config.toml
head_dim = 32
intermediate_size = 640
vocab_size = 683
positions = "rope"
bias = "none"
init = "uniform"
beta2 = 0.99
weight_decay = 0.32
schedule = "wsd"
decay_fraction = 0.39
decay_shape = "pow"
batch_tokens = [16384, 32768]
Each number is 200 + 20 x the weight over its row's rms, rounded and kept within 0 to 999. Layers, rows and columns count from 0. The size before them is the row's rms in percent of the matrix's.

# layer 3 MLP up, 640x160, rms 0.0496, rows 174-260, columns 80-119
096,201,199,170,191,233,185,211,220,179,176,214,214,183,171,216,192,235,167,214,205,209,179,218,150,202,185,175,206,226,191,197,215,211,201,194,237,213,173,213,201
091,228,183,175,174,201,167,204,221,188,167,211,189,218,191,180,180,193,163,187,184,159,206,206,188,223,202,230,220,196,175,209,193,204,211,181,178,183,183,169,219
101,235,211,199,211,211,183,185,193,171,200,158,239,177,250,199,190,184,202,231,204,198,202,190,211,204,221,173,220,184,213,186,193,219,190,184,203,226,241,226,172
111,179,201,197,211,184,190,179,168,207,181,196,193,208,188,169,220,171,175,217,212,192,237,219,186,238,220,161,206,211,203,185,161,210,229,169,188,208,215,170,190
097,205,227,185,192,219,208,208,236,200,199,196,198,180,201,195,174,173,230,199,172,192,224,217,219,203,187,203,194,188,181,205,208,169,211,207,209,184,216,181,201
098,186,184,193,169,225,167,170,218,213,179,171,201,189,227,213,196,202,200,221,161,201,196,213,211,181,203,212,214,217,223,210,180,203,199,194,202,184,206,197,189
094,182,186,204,200,202,177,222,192,216,210,175,214,173,195,165,213,171,191,209,207,202,193,195,193,169,152,175,146,164,190,188,213,192,211,197,208,234,225,188,192
098,211,201,167,187,205,202,189,179,215,172,201,153,167,181,213,177,185,198,175,176,188,195,210,179,235,188,189,220,157,227,193,198,253,207,191,217,164,201,200,214
086,189,208,189,185,188,174,188,176,199,222,216,160,229,212,200,199,197,188,203,199,201,228,166,215,188,227,192,186,211,224,193,215,212,219,179,192,208,209,216,158
102,216,182,174,239,199,223,178,188,208,162,226,213,190,208,169,203,217,204,196,219,194,212,190,183,234,164,183,192,181,176,179,247,218,205,214,184,173,189,183,212
087,188,176,177,188,227,165,159,215,195,198,211,179,199,214,210,198,224,213,163,189,185,192,191,195,206,208,211,214,199,187,214,222,187,169,197,211,209,187,186,214
103,211,208,168,178,209,176,183,204,216,213,205,207,224,206,201,198,191,196,226,178,213,205,226,184,185,215,178,206,198,163,200,223,201,175,206,207,174,158,192,183
101,196,200,193,218,214,179,200,204,227,203,201,162,173,215,189,213,184,193,199,194,157,219,221,197,171,200,186,196,188,167,227,251,196,223,210,194,203,201,232,212
107,205,200,180,192,196,194,143,206,223,232,234,164,209,251,223,188,208,184,188,177,212,202,192,196,213,207,178,183,209,175,199,212,205,179,163,224,176,193,192,198
094,191,191,218,170,247,202,231,214,217,189,189,168,170,224,193,213,191,198,223,189,200,194,191,205,187,185,218,209,208,230,212,220,221,234,222,218,210,222,256,230
098,225,224,193,200,195,196,162,210,201,189,184,227,200,222,217,181,186,175,193,199,177,170,201,164,192,160,204,203,225,177,224,174,226,230,190,187,199,183,176,191
096,198,203,191,222,189,202,167,195,188,215,173,215,159,220,198,231,232,201,191,194,242,221,216,196,233,201,231,179,184,210,212,214,195,219,172,195,225,216,205,201
100,207,164,229,196,209,199,206,212,159,161,199,187,168,199,227,216,195,190,202,230,172,181,202,215,197,199,171,228,165,191,209,193,226,247,218,208,195,181,202,202
090,203,229,186,203,204,215,225,174,198,172,206,161,207,204,200,220,191,206,193,246,194,204,180,175,199,232,170,184,179,223,207,205,208,193,208,166,208,194,178,212
095,173,213,198,195,204,190,190,184,171,200,180,187,237,232,224,190,236,218,225,220,184,229,188,184,217,191,222,216,215,218,204,240,208,214,218,206,208,181,180,196
100,161,202,176,210,170,197,172,200,184,187,191,200,185,204,181,181,207,191,191,205,238,219,159,201,194,174,189,223,209,189,239,233,170,203,205,209,184,243,219,212
094,176,185,213,187,220,177,189,222,210,234,177,230,192,193,181,193,211,215,180,177,190,195,202,201,212,229,220,175,194,211,176,212,195,186,183,203,183,182,184,221
103,210,171,207,180,228,202,206,177,180,175,183,226,186,192,234,188,171,181,198,221,196,203,201,216,198,228,201,195,194,186,174,168,181,200,179,180,214,189,223,193
107,226,173,187,224,204,217,168,178,193,178,156,179,179,214,234,236,222,224,204,193,168,223,197,203,209,227,211,179,181,198,195,240,220,218,193,225,176,196,224,204
099,199,182,236,181,191,227,184,196,191,217,192,199,193,243,193,199,197,227,230,194,211,237,191,220,168,215,218,225,184,222,192,205,214,176,179,208,179,187,184,185
101,202,219,213,180,177,214,196,214,189,206,195,190,204,204,204,237,207,171,236,216,183,223,188,211,220,154,189,203,227,195,222,214,174,206,185,207,196,210,181,173
096,200,201,198,201,230,185,192,198,151,207,165,220,197,178,189,193,165,232,218,199,174,163,209,164,171,231,178,197,206,227,203,212,238,189,236,187,206,189,224,181
095,209,216,179,185,224,221,216,231,212,206,186,231,191,167,187,232,216,190,224,178,195,197,213,185,192,240,176,200,180,204,187,193,220,244,185,207,213,180,214,200
103,173,176,210,199,179,230,208,166,210,183,200,178,194,204,223,197,198,182,198,194,183,204,167,210,208,206,178,204,199,227,189,215,180,193,175,221,207,211,231,210
103,191,182,173,179,223,208,225,169,151,203,186,190,190,202,229,209,208,193,212,198,187,217,169,219,203,171,209,182,200,194,178,195,203,217,166,185,177,193,221,200
101,216,216,191,178,201,239,185,188,194,197,196,215,213,206,184,188,189,210,189,248,181,185,188,210,191,166,192,216,197,198,203,240,204,209,205,197,159,232,201,191
106,197,201,185,165,186,234,210,235,207,224,212,198,218,184,213,231,211,218,186,198,191,174,211,193,220,185,190,220,186,185,214,181,202,206,181,177,146,230,184,171
102,157,194,191,196,169,224,211,195,193,215,188,187,196,229,217,218,216,219,227,202,196,202,186,205,212,221,221,196,202,236,222,208,196,215,202,202,198,204,193,233
095,164,210,174,212,216,180,189,191,181,191,191,193,237,187,202,209,200,189,191,195,149,231,196,223,232,228,201,216,210,212,192,214,213,190,203,199,213,219,199,210
101,222,233,224,203,198,194,204,216,174,189,175,187,198,202,192,214,221,209,198,199,209,200,153,176,215,240,212,178,207,206,203,209,182,209,195,171,182,176,257,234
098,203,208,186,210,214,225,181,247,212,168,198,187,157,238,198,245,206,224,195,196,191,212,176,184,191,205,204,196,191,161,202,247,196,196,213,191,197,192,212,202
099,217,215,196,208,186,206,200,223,199,181,200,231,212,191,214,207,206,203,180,224,182,200,204,224,224,176,192,185,202,184,190,199,194,215,174,179,190,215,210,208
092,176,206,204,179,174,220,206,236,198,177,182,214,212,173,208,181,217,177,213,210,186,246,238,202,221,209,199,188,199,214,193,175,206,219,218,178,179,178,236,225
100,194,221,203,197,224,222,172,194,180,162,194,208,187,220,162,216,212,189,211,201,189,193,240,187,172,223,188,239,177,170,184,202,182,216,182,215,189,231,181,198
100,169,197,166,214,229,180,234,195,218,202,189,211,190,155,165,238,184,201,185,216,150,215,193,215,218,193,225,191,197,204,190,204,236,221,191,208,199,233,226,185
106,187,179,212,233,230,205,185,173,214,200,219,209,228,211,209,195,213,215,186,206,219,209,188,225,193,186,225,218,211,225,189,223,220,216,170,208,190,195,182,155
098,205,194,160,222,198,200,173,202,197,238,193,212,186,232,184,167,171,183,207,201,202,219,203,211,219,170,175,206,190,192,217,181,230,242,198,158,190,212,196,221
106,200,185,206,224,222,228,192,215,196,211,181,197,211,203,205,197,170,198,183,233,189,191,187,157,210,182,195,214,210,201,197,170,192,235,160,190,226,178,243,203
094,229,220,196,211,202,180,206,164,195,190,206,220,191,216,221,198,213,213,196,226,157,218,206,206,173,182,204,183,227,217,215,202,228,226,215,187,214,192,182,202
096,231,216,206,211,221,224,186,196,158,201,205,178,189,228,232,214,188,204,159,172,198,180,216,165,177,210,205,215,215,204,222,189,191,223,200,192,163,183,206,159
089,202,203,221,181,214,207,189,189,205,221,210,201,190,234,202,210,205,203,232,176,176,210,212,211,228,237,195,197,230,171,179,211,257,218,198,241,208,213,235,189
098,202,180,228,212,250,205,190,194,189,175,173,234,186,149,223,214,199,210,226,215,211,207,203,171,175,171,233,204,199,179,183,222,171,192,205,191,230,184,164,238
108,212,206,219,216,203,223,205,230,214,191,225,194,204,176,198,184,188,190,191,229,192,202,227,206,230,197,216,197,215,214,214,207,171,197,180,234,225,218,177,178
115,198,198,197,185,218,214,189,186,232,184,218,175,229,167,231,211,182,200,179,181,233,250,196,186,214,197,190,183,219,222,182,186,211,227,198,199,230,200,199,249
103,182,182,170,227,186,218,209,228,186,231,240,193,221,207,203,176,199,203,198,207,202,237,224,187,206,165,174,190,227,181,205,187,223,173,217,194,208,166,211,190
102,230,186,221,229,195,236,162,219,170,178,169,201,194,196,227,195,182,211,235,238,231,207,237,156,227,202,173,213,205,225,174,213,198,206,161,185,186,189,194,205
103,224,196,184,225,209,191,187,165,184,191,203,208,192,190,241,196,209,202,185,177,207,152,188,195,206,175,231,212,185,208,215,212,214,181,190,164,208,223,190,208
096,189,226,198,215,197,228,210,205,158,206,200,209,188,243,210,239,213,207,195,193,176,203,191,177,160,208,192,198,146,167,190,219,206,197,211,174,171,229,168,221
098,180,201,225,172,210,209,210,198,210,185,202,181,232,183,182,183,179,187,204,194,193,209,209,168,188,208,201,224,222,231,222,189,205,202,213,223,193,185,229,191
099,246,225,207,172,229,174,198,214,193,202,175,205,175,228,190,207,205,186,198,180,205,204,214,171,188,223,199,234,175,189,220,234,223,184,228,188,192,192,213,194
101,244,218,203,196,174,210,191,195,170,199,225,212,212,229,232,222,168,221,153,182,217,207,187,189,228,208,206,169,204,217,222,226,256,186,171,192,202,206,211,174
101,192,190,198,232,187,189,188,203,181,177,197,221,192,208,231,184,212,215,214,182,230,220,220,166,178,168,181,224,194,220,180,178,176,228,203,244,199,225,198,192
098,222,205,177,216,240,211,155,170,211,207,214,205,159,177,199,188,232,145,198,188,210,188,213,211,194,184,221,181,197,200,184,199,252,210,196,184,191,217,221,201
101,229,188,210,237,197,234,201,216,176,188,194,203,183,193,222,187,171,211,200,204,199,191,194,206,209,167,225,206,201,216,200,216,227,214,212,234,170,195,247,191
087,150,229,213,215,225,193,172,228,176,225,204,205,197,222,238,233,197,213,225,251,181,195,206,214,178,191,209,211,187,219,203,173,200,201,204,187,195,166,227,183
105,157,209,186,172,195,182,190,214,224,207,177,188,203,216,194,217,225,203,187,186,207,198,189,199,189,214,181,205,187,179,173,228,211,188,208,242,224,169,187,217
082,206,199,174,201,233,194,214,191,168,210,205,191,196,231,187,208,199,219,202,208,216,179,217,210,183,218,225,210,180,200,191,175,267,197,225,222,218,185,208,186
093,221,203,206,212,192,192,204,230,195,230,215,210,182,219,198,195,186,200,219,224,186,220,212,204,233,228,202,214,193,233,187,172,203,202,198,150,176,196,199,202
100,202,191,209,213,198,211,210,210,177,205,198,203,170,236,228,212,211,196,183,214,235,213,214,227,162,214,209,176,213,207,213,210,223,219,166,212,189,200,178,183
104,160,220,226,221,220,226,187,207,185,199,181,167,223,204,218,196,177,229,202,217,158,186,174,215,174,201,214,197,188,181,187,221,207,206,225,234,184,216,202,208
099,161,209,196,210,220,186,220,172,210,205,200,210,171,229,231,169,197,205,158,189,163,203,198,226,224,211,208,217,230,221,217,188,207,197,199,227,177,237,159,206
104,222,205,174,242,202,170,182,203,220,192,181,191,206,158,182,180,175,219,171,209,194,171,212,204,229,198,176,174,210,221,182,163,198,216,164,198,224,208,238,224
089,185,188,204,190,238,181,182,199,216,215,216,183,185,177,236,230,207,190,205,205,190,240,166,167,205,200,179,222,203,218,239,217,221,190,210,186,222,249,213,158
099,183,208,203,217,203,214,203,235,209,175,187,197,198,213,193,203,227,217,215,190,173,240,201,193,194,197,212,203,232,184,239,228,177,216,204,233,181,200,202,171
093,216,227,202,242,210,155,183,233,228,197,173,218,178,180,170,238,204,196,165,228,214,213,195,212,203,231,176,226,201,198,220,176,203,202,182,199,232,197,191,214
092,226,234,202,228,195,198,187,198,213,171,200,196,215,203,222,230,187,198,209,179,204,205,213,167,220,164,181,155,183,182,207,237,227,198,191,208,167,219,225,159
103,198,198,205,197,182,198,198,192,176,205,181,243,190,221,200,236,195,203,186,224,181,227,243,223,206,191,219,173,197,184,198,198,207,221,207,204,192,211,206,173
092,207,196,214,215,219,234,181,214,170,207,208,200,222,207,212,174,204,201,239,198,194,232,193,191,204,171,195,173,148,194,180,202,209,204,212,194,192,208,194,201
096,231,196,153,198,198,188,185,206,192,203,226,197,243,186,213,194,160,160,201,172,226,228,172,230,201,232,240,193,184,185,192,197,183,197,211,182,221,246,206,178
095,200,205,207,234,180,179,163,176,198,189,196,220,182,220,184,200,202,208,225,198,207,197,196,195,207,210,194,193,221,209,218,186,231,252,168,195,178,233,215,191
103,197,222,177,180,187,179,206,215,201,164,217,230,222,202,207,190,254,178,200,187,222,227,205,204,210,208,211,175,176,160,197,196,199,192,204,220,162,249,236,177
100,227,188,185,188,192,240,189,173,180,206,210,186,227,193,221,222,189,210,189,213,225,182,170,175,215,216,203,195,181,194,182,195,227,239,182,238,192,181,169,169
101,191,168,200,207,198,209,196,185,230,203,180,221,213,224,218,249,212,200,174,225,177,218,207,223,210,169,219,182,183,201,179,205,205,225,174,170,208,180,170,244
092,190,196,171,221,192,211,205,198,212,163,180,204,201,197,194,172,240,201,173,230,179,205,184,169,200,171,191,167,191,185,225,207,182,204,216,193,229,216,204,214
093,161,190,195,213,204,225,193,261,213,215,197,204,204,177,221,239,171,171,170,221,187,208,208,216,196,209,200,203,172,182,187,191,165,217,201,197,219,194,212,199
097,192,187,198,203,239,183,163,182,174,209,170,201,188,210,171,206,183,151,200,191,215,211,221,206,215,223,192,208,203,202,218,172,230,194,209,187,194,179,189,195
101,185,195,193,180,191,203,203,212,171,216,183,186,211,216,159,220,214,187,218,195,200,156,186,207,208,204,190,179,177,240,201,199,203,226,175,192,189,192,236,208
105,201,204,180,206,191,182,184,229,200,210,215,209,168,205,229,204,239,195,199,209,222,193,168,210,202,233,219,226,179,209,214,186,225,191,199,201,177,191,173,170
111,174,235,184,187,201,247,182,235,184,208,224,182,208,211,192,188,204,224,180,193,187,215,210,166,186,212,190,244,172,192,231,231,179,164,190,229,205,164,195,201
092,178,175,213,203,214,167,219,216,182,182,180,244,187,183,173,216,214,175,184,210,200,164,208,213,230,186,219,186,196,190,179,222,174,221,227,206,186,209,190,193
114,192,230,191,209,173,176,190,190,167,221,206,198,200,167,202,174,196,184,181,215,188,181,172,206,228,211,230,192,226,218,219,212,210,214,193,230,227,194,202,197
104,163,178,180,199,203,174,200,241,198,203,229,223,193,211,204,188,176,180,200,190,225,191,192,201,226,178,216,192,207,190,183,230,199,200,198,173,166,241,180,217
# layer 3 MLP down (transposed), 640x160, rms 0.0322, rows 174-259, columns 80-119
097,217,202,203,218,220,219,208,189,197,185,186,220,236,208,202,191,166,202,224,198,205,170,184,187,212,185,176,190,180,207,221,200,178,230,222,166,172,189,247,187
086,196,229,208,188,191,219,191,181,237,202,214,207,215,206,199,204,190,189,200,172,215,199,180,153,187,200,173,172,195,211,183,206,217,188,223,235,206,170,202,207
104,175,217,219,212,185,206,208,253,211,200,185,228,208,180,188,168,214,186,206,191,214,212,214,203,183,196,213,189,181,174,180,211,188,183,234,175,173,200,180,198
114,196,230,211,232,171,187,177,205,209,206,183,193,228,186,219,203,202,214,206,178,195,202,202,200,190,228,185,184,202,194,171,181,180,210,194,179,183,214,202,225
099,222,198,242,210,184,216,216,174,177,208,216,189,232,196,182,203,170,226,225,171,215,172,230,191,196,244,185,190,206,199,165,241,186,172,224,194,178,205,197,172
102,202,182,242,217,182,205,181,184,187,209,212,204,218,191,206,213,190,209,203,198,178,193,143,183,197,198,208,160,207,197,189,180,175,230,207,184,209,207,191,199
097,180,192,226,185,170,192,242,189,178,214,212,237,191,186,178,138,181,193,209,185,215,204,227,203,192,197,214,200,194,206,202,247,192,222,174,206,186,212,216,216
101,218,172,191,234,230,198,206,206,162,164,177,199,204,206,235,189,209,206,189,219,174,167,211,201,213,208,174,177,195,221,221,223,219,210,220,207,200,181,182,173
094,194,227,161,205,205,182,170,190,212,199,166,196,190,217,195,189,200,192,222,177,200,229,192,220,201,200,203,239,214,176,197,195,173,207,229,184,242,222,209,187
098,190,203,238,172,234,191,226,173,199,200,195,227,210,195,240,152,146,209,191,203,193,177,220,191,196,193,217,220,212,217,170,198,200,185,220,194,172,224,204,180
093,198,204,216,198,223,189,187,180,219,181,224,229,222,217,204,202,213,247,228,193,212,198,165,185,224,180,208,170,194,199,200,221,196,222,202,193,200,202,208,200
095,178,186,214,218,202,209,157,186,202,188,217,163,270,180,203,216,205,225,181,200,192,212,160,161,196,204,215,180,191,216,185,208,187,199,184,208,196,205,178,218
097,181,198,224,208,192,169,231,162,197,209,220,224,210,187,188,204,229,156,236,165,181,200,224,208,203,195,212,172,201,205,204,187,194,231,177,185,213,205,177,193
099,212,188,250,247,212,195,173,213,217,175,198,205,206,199,228,162,214,197,194,181,229,190,213,217,196,211,193,191,228,199,209,190,209,177,188,186,202,186,190,218
089,209,176,226,236,205,203,202,244,203,206,200,203,182,187,165,192,227,220,189,187,199,216,191,201,189,180,194,160,222,182,167,197,148,217,226,179,181,189,178,186
102,176,201,220,191,190,189,237,195,195,167,211,161,193,237,223,197,236,237,216,204,212,208,221,177,219,178,180,182,210,164,213,177,191,202,206,178,214,173,219,182
102,212,218,219,208,219,183,210,207,212,202,202,233,222,176,180,203,212,197,185,172,235,226,197,209,198,184,212,183,207,218,202,168,194,182,181,167,195,189,211,210
100,181,181,138,219,216,182,223,174,190,214,200,186,173,202,175,208,192,196,214,162,230,195,193,194,210,174,227,204,173,226,187,187,194,231,188,211,187,182,188,180
090,183,191,178,181,212,197,177,195,217,194,176,227,210,185,227,191,225,200,184,206,205,193,178,184,220,209,202,140,219,217,202,175,180,182,196,185,172,157,166,159
107,173,208,180,184,196,197,203,202,190,194,175,191,192,207,195,177,193,217,210,200,209,182,198,174,210,199,196,189,190,181,203,269,167,196,219,214,205,206,203,172
100,211,219,168,188,178,203,226,241,203,218,191,175,184,185,231,224,176,189,174,194,231,177,170,231,174,196,223,219,188,220,199,188,207,193,210,193,185,191,172,184
095,206,163,196,207,235,195,203,212,225,159,166,190,195,170,181,201,224,195,230,210,219,200,205,201,190,191,216,206,189,203,184,197,201,210,159,216,176,210,213,201
098,155,148,205,195,203,198,200,208,206,187,175,236,217,193,236,222,200,221,187,202,208,201,211,205,201,209,212,203,206,197,181,158,210,226,194,221,230,186,182,230
109,195,180,211,197,168,193,222,234,156,189,161,178,208,221,186,192,230,169,176,223,148,180,165,179,220,199,194,188,210,197,208,241,209,226,174,220,204,235,229,198
096,203,197,200,253,185,201,181,202,166,222,168,211,218,202,194,218,175,190,208,211,192,204,192,179,192,195,201,182,216,230,219,210,209,193,198,221,176,167,210,203
098,218,209,226,162,224,236,196,195,189,246,215,204,194,247,225,199,213,205,181,172,190,216,212,165,204,173,189,153,209,215,186,225,187,174,183,172,216,195,170,186
096,169,172,209,190,185,189,208,204,192,180,199,191,206,198,211,207,179,188,157,210,185,200,208,214,232,217,238,215,166,203,188,192,200,249,202,223,212,186,180,167
098,220,234,217,220,203,237,208,237,205,236,197,179,210,176,210,211,204,191,186,183,168,193,192,188,215,231,190,203,166,190,206,210,195,214,224,177,213,206,186,215
103,160,190,216,172,172,205,180,209,228,174,224,175,181,194,211,166,210,189,206,198,179,235,218,210,206,189,219,220,196,217,239,144,209,198,178,189,162,245,207,183
103,196,178,159,211,180,201,227,207,204,183,180,188,184,197,243,168,229,212,212,238,205,195,185,212,188,211,211,245,186,217,219,219,203,235,203,213,171,194,200,214
105,207,195,211,221,191,210,209,223,222,203,233,217,225,173,216,213,180,221,209,181,234,198,245,181,207,194,180,195,211,190,198,239,191,185,191,203,187,207,164,216
104,185,193,215,189,203,239,224,217,200,215,209,177,174,228,181,213,201,216,232,196,184,199,208,179,208,204,211,189,154,214,198,211,214,198,191,201,234,207,177,179
099,175,244,196,230,188,181,223,183,155,189,213,211,209,213,173,192,175,211,200,172,200,193,216,209,204,174,177,170,195,210,220,232,188,219,208,209,187,182,208,163
106,189,196,179,199,215,181,199,208,204,185,142,186,202,221,203,235,189,200,217,174,173,203,213,205,192,206,152,214,207,192,195,213,198,183,208,201,190,194,200,169
108,158,225,197,164,231,169,198,214,197,232,203,228,190,212,192,225,220,188,223,184,212,213,203,174,210,185,198,190,209,202,191,191,191,235,161,197,185,191,187,217
101,193,206,189,201,178,230,190,193,203,211,212,231,180,220,194,206,160,226,195,224,201,196,165,197,212,181,193,159,238,228,216,197,208,192,224,209,208,202,184,153
097,157,202,188,193,192,189,227,202,223,213,221,180,193,216,182,166,204,211,196,174,199,160,194,164,217,190,197,182,198,230,167,207,218,181,198,196,209,206,177,211
096,190,208,232,180,177,248,212,215,224,213,203,234,175,158,213,254,193,180,183,197,201,209,186,178,184,199,177,223,211,233,208,204,225,218,204,205,166,184,196,217
102,171,192,237,220,198,206,202,174,203,201,203,240,193,204,200,185,173,167,187,173,220,172,239,202,191,187,211,199,240,176,216,236,222,199,210,183,190,174,192,188
102,236,226,184,189,204,163,260,200,194,173,223,256,224,216,211,184,192,178,163,187,206,198,203,163,178,213,186,218,220,191,219,213,218,180,212,166,173,207,204,210
106,212,232,169,180,194,225,188,196,228,216,180,200,194,208,218,202,157,225,220,189,232,202,196,208,198,232,210,174,216,197,185,240,183,163,232,202,194,225,214,201
107,192,231,157,206,194,208,214,215,170,171,208,214,186,200,205,175,227,219,205,190,191,188,194,202,197,193,198,160,196,188,215,188,215,223,230,197,216,226,190,227
105,196,203,209,199,179,185,186,217,209,224,217,225,225,189,190,205,191,198,215,206,207,202,230,180,203,211,214,213,201,191,166,208,188,174,209,212,197,200,236,224
094,223,189,192,188,181,190,194,185,172,190,174,221,212,233,172,182,204,203,230,216,232,218,218,191,212,178,191,204,211,170,231,205,210,191,212,209,203,193,222,169
095,177,204,186,230,206,205,204,162,219,153,189,208,194,202,182,209,200,231,200,184,191,172,212,186,220,201,220,191,196,201,222,201,193,221,195,212,202,165,207,124
092,211,197,199,217,197,190,194,177,181,237,186,185,222,202,187,226,230,175,213,199,180,239,170,167,211,192,218,188,142,214,228,216,200,217,220,223,202,191,170,183
098,170,200,208,263,203,208,228,193,162,194,169,209,199,197,199,201,206,208,177,185,175,228,205,195,174,202,202,174,187,238,209,174,167,206,183,182,191,183,218,208
101,194,221,206,236,202,173,201,197,223,218,243,178,230,191,230,194,214,196,206,165,227,184,193,186,204,206,199,208,193,158,178,184,191,176,229,211,217,224,199,195
119,192,216,205,166,183,169,239,210,261,200,222,225,231,193,179,196,195,200,201,211,192,177,186,166,175,204,186,170,218,216,173,188,201,212,198,205,195,220,178,176
101,225,175,185,204,204,208,204,190,217,209,225,202,220,211,173,180,204,180,182,207,214,214,157,208,179,182,217,157,199,165,179,186,170,197,166,155,229,195,193,218
100,197,174,215,184,209,234,176,195,195,217,190,183,186,192,168,175,233,197,221,174,190,211,237,179,201,205,242,219,195,212,213,209,166,172,205,217,207,206,187,215
100,215,242,208,198,195,215,211,209,216,197,208,233,197,202,215,197,188,218,200,189,205,231,216,219,198,186,199,201,219,192,202,191,203,223,177,195,173,214,209,215
094,179,208,196,204,185,215,250,218,191,196,202,208,174,213,203,232,191,197,208,175,190,217,219,196,165,185,190,166,188,178,230,207,205,219,230,192,185,191,186,191
093,166,190,252,182,210,210,186,167,224,171,222,227,209,173,211,162,187,217,245,191,200,219,225,177,211,204,211,191,223,197,183,190,196,196,214,197,181,196,191,180
093,216,197,219,241,188,174,220,169,209,193,206,180,181,220,229,183,214,194,194,186,212,186,200,158,193,189,227,208,188,210,235,181,209,188,214,191,221,179,176,185
093,184,191,191,205,182,187,216,190,187,137,169,212,195,216,195,224,239,204,199,216,181,194,181,197,204,192,175,193,173,189,179,195,174,253,227,202,199,182,202,235
094,172,191,184,216,212,196,224,178,191,169,206,236,197,194,203,165,206,196,197,164,222,228,218,204,205,171,152,257,221,191,217,203,210,213,179,200,214,178,209,181
094,243,177,191,197,184,185,166,219,198,223,190,177,174,168,199,194,196,212,205,181,207,187,198,218,175,198,255,194,215,191,192,216,242,224,245,168,179,212,193,218
096,206,210,215,207,187,211,196,176,190,180,151,227,185,191,188,184,195,207,201,195,226,172,199,198,209,181,252,239,192,228,187,227,203,196,166,202,196,198,221,188
086,186,235,183,189,198,209,177,211,222,228,234,200,218,184,222,227,218,191,215,185,228,211,202,194,179,226,256,188,198,185,222,172,207,172,183,210,165,207,235,231
103,201,207,200,166,214,185,173,219,174,168,207,232,182,192,219,230,207,199,156,202,211,180,184,188,209,191,195,250,217,186,208,178,228,220,199,238,207,204,210,201
080,196,210,199,213,148,188,199,217,211,202,197,224,186,224,202,211,195,207,200,152,229,234,233,203,201,176,216,198,191,208,191,172,201,207,204,210,200,214,185,204
098,176,189,179,203,200,224,225,180,211,204,168,214,202,188,235,237,191,196,243,202,199,200,196,178,193,175,196,202,195,244,218,203,234,222,195,241,159,215,155,229
098,196,227,167,178,197,186,165,185,191,172,189,220,199,211,184,193,185,194,220,184,222,220,228,200,189,183,213,194,177,161,187,240,175,206,196,221,161,181,222,197
098,227,180,233,244,194,178,229,178,174,205,190,220,201,171,180,195,206,180,209,197,194,180,218,208,178,196,200,204,217,211,213,205,220,227,178,223,186,175,234,199
095,203,172,207,183,245,176,188,164,202,196,194,211,187,196,201,179,194,192,220,236,200,216,261,171,226,181,193,206,226,214,221,217,208,201,157,194,188,223,194,211
103,196,197,210,209,171,189,160,186,200,189,189,197,216,199,226,147,210,230,233,182,207,157,193,208,236,235,180,210,217,169,219,219,192,191,221,200,201,226,184,203
088,188,193,252,167,180,173,198,183,205,191,215,180,158,204,214,187,213,177,192,186,167,222,194,210,180,208,207,234,203,213,215,186,220,173,188,215,240,213,233,185
096,199,207,218,244,178,197,216,159,215,181,207,229,195,178,189,204,194,215,254,196,207,194,203,215,203,203,168,205,210,177,217,211,183,165,170,193,207,195,184,171
099,198,191,197,212,173,195,200,202,200,156,199,241,166,215,207,163,169,217,204,192,213,191,224,212,173,212,235,219,231,181,235,228,219,220,229,206,191,219,215,175
093,206,213,198,187,176,175,187,217,222,155,218,176,229,186,219,177,202,177,182,211,200,197,204,175,229,184,214,242,189,186,198,156,208,212,195,214,196,206,173,197
101,207,211,196,186,190,225,226,229,188,199,190,226,180,213,218,207,187,193,178,215,207,205,216,192,189,224,233,214,185,174,205,205,176,230,209,202,232,203,165,199
095,166,177,204,171,189,169,200,169,167,216,193,211,158,210,193,226,182,198,230,173,231,210,225,196,191,196,191,209,210,198,170,228,183,204,200,214,198,171,207,202
094,192,203,180,172,193,186,225,182,191,213,208,212,198,206,223,214,187,188,194,178,212,200,215,157,186,198,215,223,204,198,179,197,227,215,204,254,191,176,224,215
096,223,214,199,200,209,184,195,203,226,194,219,194,210,198,191,192,208,178,221,193,236,190,226,228,182,223,198,178,245,176,195,154,180,194,183,176,206,201,168,213
096,208,185,200,197,219,186,185,214,230,221,187,195,219,196,238,212,204,177,184,204,200,205,188,171,167,235,211,202,234,164,220,200,213,191,217,225,213,177,189,208
103,189,180,161,207,167,191,205,202,175,228,184,190,223,192,172,170,209,189,218,171,181,197,239,214,218,196,242,211,185,197,187,203,211,210,221,214,189,217,176,196
101,222,230,157,196,217,175,244,202,167,222,200,201,212,183,186,237,220,208,184,184,220,213,172,203,185,207,190,196,157,241,182,203,173,216,195,187,204,221,207,209
099,188,186,212,207,182,208,218,197,177,185,198,235,187,212,243,176,236,216,196,194,188,199,174,223,179,161,177,181,198,173,208,213,199,180,190,222,201,222,206,257
095,227,209,198,201,162,201,202,208,207,195,208,214,164,219,197,210,158,191,216,210,218,206,201,179,183,199,210,208,213,204,166,202,206,197,186,195,191,199,188,181
098,214,215,199,178,157,200,237,198,169,185,189,187,208,172,175,179,149,190,219,215,224,200,205,204,207,210,195,193,217,233,179,209,210,217,239,220,184,191,188,228
099,221,206,157,194,217,175,198,214,203,201,211,209,223,204,201,225,190,224,154,170,263,204,186,207,179,175,171,164,213,223,192,188,211,192,212,175,214,176,227,179
100,174,212,219,198,214,200,220,208,186,189,199,194,186,190,211,208,205,200,247,190,209,180,188,187,201,213,207,191,183,179,234,194,180,204,202,189,186,190,219,167
115,222,189,190,180,205,215,184,198,188,191,196,183,213,167,231,196,209,214,228,197,198,190,165,157,176,207,194,178,154,188,197,220,227,144,225,208,218,203,147,221
093,215,222,193,188,195,183,218,208,163,201,179,194,183,207,189,181,185,234,205,188,212,186,193,229,196,177,183,208,193,181,190,195,231,176,215,248,182,181,182,214
108,195,175,193,187,177,172,228,194,193,209,212,196,209,208,185,183,223,174,198,198,174,223,187,209,191,185,224,178,154,189,180,192,225,216,227,210,177,193,232,213